python train.py --num_hidden_layers=9 --hidden_size=256 --num_attention_heads=8 --num_key_value_heads=8 --head_dim=32 --intermediate_size=704 --vocab_size=2048 --hidden_act="swiglu" --norm="rmsnorm" --norm_place="pre" --norm_eps=1e-06 --positions="rope" --rope_theta=10000.0 --rope_fraction=1.0 --qk_norm=false --attn_scale=0.177 --bias="none" --tie_word_embeddings=false --parallel_block=false --init="uniform" --init_std_qkv=0.0193 --init_std_o=0.0193 --init_std_up=0.0193 --init_std_down=0.0 --optimizer="muon_variant" --learning_rate=0.0047 --lr_mult_down=2.0 --beta1=0.95 --lr_head=0.0085 --max_grad_norm=2.0 --warmup_steps=200 --schedule="cos" --final_lr_fraction=0.03 --batch_tokens=32768 --max_seq_len=768 --doc_mask=true --train_tokens=186100000 --max_steps=5680 --dataset="wikipedia_en"
Each number is 200 + 20 x the weight over its row's rms, rounded and kept within 0 to 999. Layers, rows and columns count from 0. The size before them is the row's rms in percent of the matrix's.

# layer 2 MLP up, 704x256, rms 0.064, rows 120-145, columns 0-127
108,206,189,230,202,225,189,197,180,218,189,197,193,180,246,201,211,185,164,202,189,209,230,178,173,186,178,220,180,188,200,204,219,169,185,158,150,208,219,203,197,173,190,239,167,161,235,187,186,215,175,214,229,165,201,183,206,162,237,227,202,171,202,210,199,190,187,212,231,183,186,210,186,185,230,203,206,187,198,201,207,219,221,252,226,182,194,203,215,198,197,210,191,222,222,237,184,190,224,213,122,195,199,200,179,191,223,198,254,215,204,190,196,235,187,203,209,222,196,195,211,209,198,227,175,224,216,206,193
104,157,194,206,184,239,229,204,208,212,197,184,200,216,230,247,199,200,214,184,189,193,199,193,190,189,223,186,226,225,192,186,203,185,201,200,176,173,218,215,191,175,202,198,215,210,198,194,172,167,208,208,175,200,204,215,169,175,202,219,213,187,158,177,214,196,214,209,201,205,205,190,197,183,172,206,210,233,214,214,213,200,216,178,223,211,169,203,240,205,199,184,190,174,170,188,214,215,213,225,208,211,198,214,161,155,227,215,228,219,215,213,190,206,222,194,191,192,210,231,208,155,214,175,208,201,159,175,204
099,225,218,206,186,221,152,200,207,217,197,162,206,206,212,218,198,204,218,189,208,202,170,182,191,199,183,210,218,177,185,166,207,175,215,188,192,201,178,200,226,211,190,203,224,188,226,223,183,206,227,194,186,182,203,191,185,232,209,203,204,203,180,192,203,212,181,188,174,189,190,182,171,202,185,203,206,209,194,152,233,179,212,182,233,223,187,196,188,214,185,177,182,193,201,178,191,220,164,200,176,188,181,193,206,165,208,208,213,209,175,190,188,200,187,193,196,155,193,236,178,244,203,183,220,186,184,222,192
097,210,192,196,199,209,187,215,198,194,171,202,195,199,231,193,227,164,179,200,227,178,196,170,216,219,203,181,181,210,239,205,182,217,180,225,193,205,216,167,174,227,207,139,208,212,228,188,248,209,171,191,172,177,212,233,205,193,235,233,208,200,200,178,167,203,212,193,210,177,195,242,197,168,227,211,190,218,198,213,173,184,205,224,217,167,194,199,209,191,183,218,198,169,214,253,172,193,203,217,214,221,177,177,148,208,215,211,171,182,183,190,227,202,219,204,192,199,181,187,210,158,193,185,180,190,206,189,226
100,213,198,197,225,187,176,174,198,189,193,179,196,197,204,225,216,190,192,211,212,189,218,188,224,202,234,188,220,206,194,207,227,177,186,213,196,190,177,209,198,193,233,163,180,170,192,213,156,205,196,226,207,206,204,190,173,182,144,186,186,198,188,217,212,192,203,214,208,204,204,193,200,211,200,184,159,193,201,204,201,178,190,208,182,210,176,199,224,212,238,240,185,200,262,194,198,228,188,178,217,212,252,221,231,216,175,164,190,202,172,185,190,201,192,169,207,208,146,217,238,239,218,215,175,210,206,202,172
101,197,196,166,203,197,202,221,190,165,172,201,200,249,202,205,181,207,188,200,195,180,194,177,200,189,177,169,218,208,222,217,192,210,248,186,182,174,185,204,196,157,231,192,212,185,212,186,163,183,208,208,222,192,229,227,207,227,184,213,213,242,208,194,190,191,199,221,221,191,200,217,196,204,183,182,194,221,200,185,200,188,212,226,208,203,210,215,191,177,173,215,193,186,194,185,187,203,204,196,181,225,198,195,190,181,233,197,207,182,187,184,202,186,211,189,220,182,215,203,204,189,183,222,239,189,173,205,185
092,182,215,169,211,200,220,212,163,209,179,211,182,197,187,234,181,196,164,198,199,210,147,221,240,199,186,198,209,174,214,202,211,196,172,180,239,155,190,212,181,215,222,220,157,213,189,195,175,234,209,203,206,152,191,192,221,181,262,178,215,198,203,194,204,188,223,228,220,199,198,200,205,187,217,208,196,202,226,186,242,213,206,199,186,194,200,203,209,183,181,217,199,173,205,191,183,202,196,198,183,193,187,182,210,166,197,179,188,208,183,205,203,214,202,230,237,176,193,193,177,185,172,233,172,191,158,167,187
103,239,210,191,200,192,224,179,192,192,191,196,214,190,240,216,176,204,210,216,253,201,238,223,189,216,187,228,203,214,214,204,154,236,228,207,213,215,197,228,181,206,203,197,204,213,152,203,195,197,178,192,225,201,195,208,179,214,190,252,168,196,226,184,200,205,203,247,192,235,189,221,199,236,217,185,198,223,215,231,234,200,196,228,230,160,218,205,198,216,193,210,236,221,212,197,218,232,194,190,202,203,167,216,206,232,219,189,178,212,229,214,217,189,211,178,178,185,188,173,197,217,205,194,184,174,178,202,172
098,207,201,254,208,179,185,183,170,196,217,215,206,220,182,187,156,190,209,171,184,211,201,203,188,220,221,179,211,205,178,214,205,179,222,195,178,199,206,204,216,227,208,187,178,186,247,180,191,157,225,191,171,186,225,185,210,209,218,211,193,214,211,250,216,203,227,230,222,200,177,223,184,171,205,173,169,214,226,166,235,187,198,192,205,225,178,189,223,186,226,211,197,177,204,208,223,194,174,196,215,212,152,171,179,211,224,185,191,211,226,204,179,202,200,182,216,201,196,212,204,202,183,203,184,221,193,196,175
090,160,202,206,191,189,234,205,201,248,198,210,202,223,201,178,199,181,213,216,177,197,200,194,214,177,229,210,169,207,207,192,179,212,203,200,207,191,195,196,223,199,226,209,172,192,178,242,195,232,234,198,215,208,209,175,185,199,186,188,193,223,215,207,206,247,192,174,190,214,194,217,190,227,188,224,187,206,228,246,217,206,198,191,209,218,174,180,228,191,183,196,210,205,152,225,199,182,221,208,196,205,237,220,191,203,195,220,175,198,199,188,202,202,165,186,190,206,247,198,202,153,207,178,154,179,207,193,191
102,214,200,202,221,204,174,222,221,216,194,188,240,172,220,159,192,206,155,209,173,199,227,215,160,209,205,199,200,214,189,197,226,199,175,165,159,153,228,195,171,201,207,234,212,190,181,187,239,178,196,196,192,209,211,200,222,201,174,197,197,206,143,192,204,211,186,172,175,200,205,189,204,198,214,222,174,202,229,211,148,204,209,223,174,240,186,173,195,206,201,223,187,223,222,176,224,194,203,217,208,209,204,220,283,218,208,181,200,196,202,166,172,188,180,216,205,214,224,199,187,229,223,219,208,206,226,201,181
094,205,214,235,203,236,201,188,240,189,246,198,214,196,240,196,194,220,193,176,190,200,223,203,211,214,167,200,214,213,216,194,163,179,166,213,211,201,208,197,214,211,171,185,197,203,222,210,245,207,170,243,176,199,212,201,202,196,221,202,207,196,206,213,217,181,230,199,231,180,190,198,204,178,215,198,203,203,155,199,201,194,167,216,223,198,215,233,194,204,170,193,194,211,222,178,176,203,204,201,225,177,196,181,184,200,189,226,192,175,211,177,181,247,176,213,191,230,211,211,191,213,261,153,203,219,196,182,240
090,162,227,197,193,222,194,205,198,175,212,159,205,201,198,167,189,217,198,207,196,206,199,194,234,197,228,211,172,191,205,201,205,194,229,185,233,175,228,216,238,187,191,224,272,176,205,210,200,192,200,182,187,223,203,200,208,217,212,168,183,204,234,196,199,195,223,182,182,230,197,189,235,167,204,183,193,193,218,198,160,225,187,200,210,203,154,208,184,188,220,214,182,164,210,215,195,177,190,233,192,183,195,203,199,182,189,167,210,177,191,211,183,165,174,232,227,208,201,171,248,224,207,212,183,228,200,190,184
102,192,221,182,211,187,193,209,204,207,178,196,228,150,198,197,158,241,185,180,193,177,209,198,200,190,218,200,178,193,202,205,216,199,203,190,205,203,184,174,193,176,219,205,221,189,220,201,180,237,207,164,206,141,209,199,188,201,191,201,208,173,238,212,155,205,227,225,227,196,193,215,186,202,205,192,229,175,206,183,196,225,197,219,174,209,202,209,202,193,222,215,155,200,246,214,207,193,200,181,210,194,226,204,185,218,192,190,191,226,197,231,206,195,185,220,209,190,208,225,229,230,229,209,196,196,205,205,179
096,187,204,197,188,202,180,223,182,181,175,182,221,190,178,189,192,206,228,179,187,223,212,180,162,181,216,163,205,197,209,184,209,198,223,230,167,203,193,212,231,187,218,207,191,180,268,167,196,172,225,216,216,195,178,218,207,200,198,179,188,201,222,189,149,206,225,213,158,216,216,211,211,208,159,169,195,223,193,216,188,185,180,213,205,216,223,208,173,217,190,183,201,195,217,192,201,202,168,187,173,178,196,219,223,207,195,211,211,185,200,209,222,224,170,198,209,158,187,194,187,201,193,225,197,187,196,192,173
100,185,217,196,209,133,189,209,197,177,224,202,184,185,193,217,199,209,229,212,191,230,195,200,196,214,179,186,192,212,203,218,166,204,183,195,181,154,181,190,202,188,226,215,216,202,205,182,186,217,221,203,205,218,184,202,168,211,207,195,206,181,202,215,171,182,195,220,178,200,192,202,174,186,205,219,200,188,195,216,204,199,215,221,186,159,180,180,178,192,202,249,197,242,193,202,207,176,226,215,198,203,218,180,213,161,206,190,197,208,214,204,202,216,223,203,163,237,175,216,181,194,198,191,205,173,188,223,230
092,202,253,189,180,177,233,166,199,198,200,202,189,192,203,209,180,211,198,164,183,212,227,200,218,198,201,191,196,197,190,182,206,205,175,200,164,130,189,202,218,191,231,191,223,169,218,198,236,227,207,177,202,214,182,221,208,197,192,184,210,209,223,210,189,227,194,192,204,212,239,196,215,181,152,224,196,225,192,205,219,196,148,178,189,207,203,177,187,211,203,175,224,233,210,174,192,200,219,183,200,209,206,181,234,210,204,206,205,205,211,177,202,188,195,192,192,258,170,223,223,175,182,221,178,243,194,195,162
102,152,187,208,200,217,210,209,213,172,169,186,188,203,198,207,207,214,178,210,216,200,251,187,184,200,193,207,198,213,197,206,201,235,206,158,180,216,175,195,184,197,219,204,183,183,182,227,193,193,191,202,215,207,196,171,198,201,211,188,208,208,178,209,166,199,216,224,229,199,206,239,223,206,171,192,170,202,172,163,220,224,224,191,188,190,172,202,216,165,159,168,203,206,242,216,216,212,189,192,215,164,230,211,171,218,158,183,234,191,204,195,183,180,215,223,194,197,214,195,214,199,218,193,201,176,204,182,209
103,225,204,205,204,190,202,190,205,148,233,233,190,213,162,186,191,178,186,187,191,193,191,207,207,207,186,205,198,179,179,192,195,183,205,179,194,196,218,196,199,226,209,198,218,187,222,182,156,207,143,203,193,225,229,213,233,240,206,185,177,204,207,197,215,202,183,184,200,212,181,188,223,194,197,222,191,227,210,209,210,183,204,188,194,179,143,169,189,187,165,165,225,200,223,188,192,184,209,227,171,202,205,184,192,194,204,175,244,215,190,204,187,182,159,186,145,228,173,197,192,200,211,193,203,200,231,191,205
101,189,187,226,208,207,195,205,201,186,199,160,190,200,218,170,188,218,183,185,229,190,197,187,188,209,189,208,244,177,173,230,199,210,184,221,214,164,223,233,211,227,202,182,178,204,187,213,215,229,203,214,170,187,196,207,179,197,167,206,205,196,217,221,206,181,197,189,180,186,221,227,182,194,171,196,216,203,176,197,195,228,201,204,154,189,191,191,193,202,217,192,200,178,163,192,203,246,204,187,182,203,225,215,260,219,213,205,182,203,163,205,197,168,212,158,155,213,220,198,235,166,201,205,224,183,216,155,190
099,171,192,191,212,183,187,189,181,165,182,194,182,205,198,192,217,197,219,186,207,204,198,186,217,196,188,209,233,229,190,213,187,221,226,208,197,204,207,202,201,189,192,192,222,181,209,171,175,206,178,212,220,206,188,225,227,163,245,205,255,224,218,205,214,147,221,198,166,210,215,222,230,210,185,203,192,223,229,196,193,216,222,204,212,183,204,211,204,178,203,257,197,201,227,214,219,206,193,176,183,198,221,205,230,221,231,162,175,182,203,208,237,224,220,202,201,230,199,238,217,198,169,184,178,237,203,150,215
098,230,203,200,198,184,186,175,198,155,212,188,183,199,191,199,192,182,215,167,186,209,227,179,207,208,216,169,207,201,218,186,192,205,210,209,180,198,183,184,194,235,220,182,162,236,156,211,208,181,229,194,172,181,168,191,194,165,185,177,207,222,230,194,187,168,190,157,202,206,191,197,203,176,180,225,226,195,196,239,170,227,203,174,195,197,196,215,229,208,230,164,239,179,204,206,187,224,210,213,183,193,186,197,191,208,210,189,172,198,211,186,219,173,215,215,177,145,183,186,192,176,157,190,233,210,180,190,177
096,181,216,202,186,178,190,195,186,241,239,204,196,198,219,197,231,236,214,233,183,187,227,228,180,210,213,226,210,191,224,206,246,214,192,212,221,199,180,200,206,203,218,224,194,170,170,195,161,219,178,218,211,224,220,223,162,182,223,210,195,221,195,196,202,200,167,211,228,195,186,215,161,194,226,174,223,182,181,186,227,197,181,185,184,188,236,220,183,170,203,198,193,157,177,208,197,226,174,205,172,193,226,202,237,200,183,168,198,199,219,158,205,213,164,147,214,201,188,233,205,172,214,217,205,200,170,187,176
091,214,210,185,210,231,187,224,197,219,219,206,206,204,214,191,210,177,192,226,171,169,188,166,178,178,146,175,178,215,211,215,220,176,203,198,185,213,189,174,204,181,209,192,174,190,211,209,202,183,229,178,218,178,200,207,179,210,220,169,214,238,217,212,221,181,209,213,207,215,232,211,191,220,281,225,182,210,192,181,185,181,189,232,193,157,212,204,184,208,180,190,167,175,178,199,192,225,225,200,190,174,228,209,215,207,224,218,234,219,190,187,197,197,212,187,197,201,184,213,229,194,188,195,212,194,190,162,187
090,202,197,202,204,210,192,214,206,192,174,202,224,208,221,230,198,210,202,237,215,183,189,202,230,198,203,202,224,201,228,203,214,196,195,217,180,173,203,166,201,166,147,203,202,157,181,197,226,186,254,226,173,213,213,201,220,229,183,224,200,207,195,198,222,223,186,212,187,196,200,175,177,186,178,190,207,182,205,183,196,200,172,175,192,220,224,181,215,216,185,200,201,194,222,214,185,176,214,176,190,191,164,219,193,188,193,190,226,202,141,202,215,219,232,162,191,188,192,222,185,153,198,193,182,221,214,186,188
095,211,182,187,215,190,182,203,198,170,210,200,217,254,192,206,203,213,180,197,176,197,218,230,205,211,198,235,239,210,211,189,208,200,178,201,192,194,184,206,195,160,197,208,210,240,159,184,205,210,233,169,180,216,192,189,216,236,197,195,201,175,186,230,203,196,180,178,202,198,180,193,189,232,222,195,194,229,198,160,206,195,219,223,218,226,221,235,179,238,197,224,189,185,246,220,229,198,186,215,242,219,178,184,179,224,214,206,194,194,179,230,196,214,203,189,187,161,200,156,215,158,188,212,190,174,225,204,190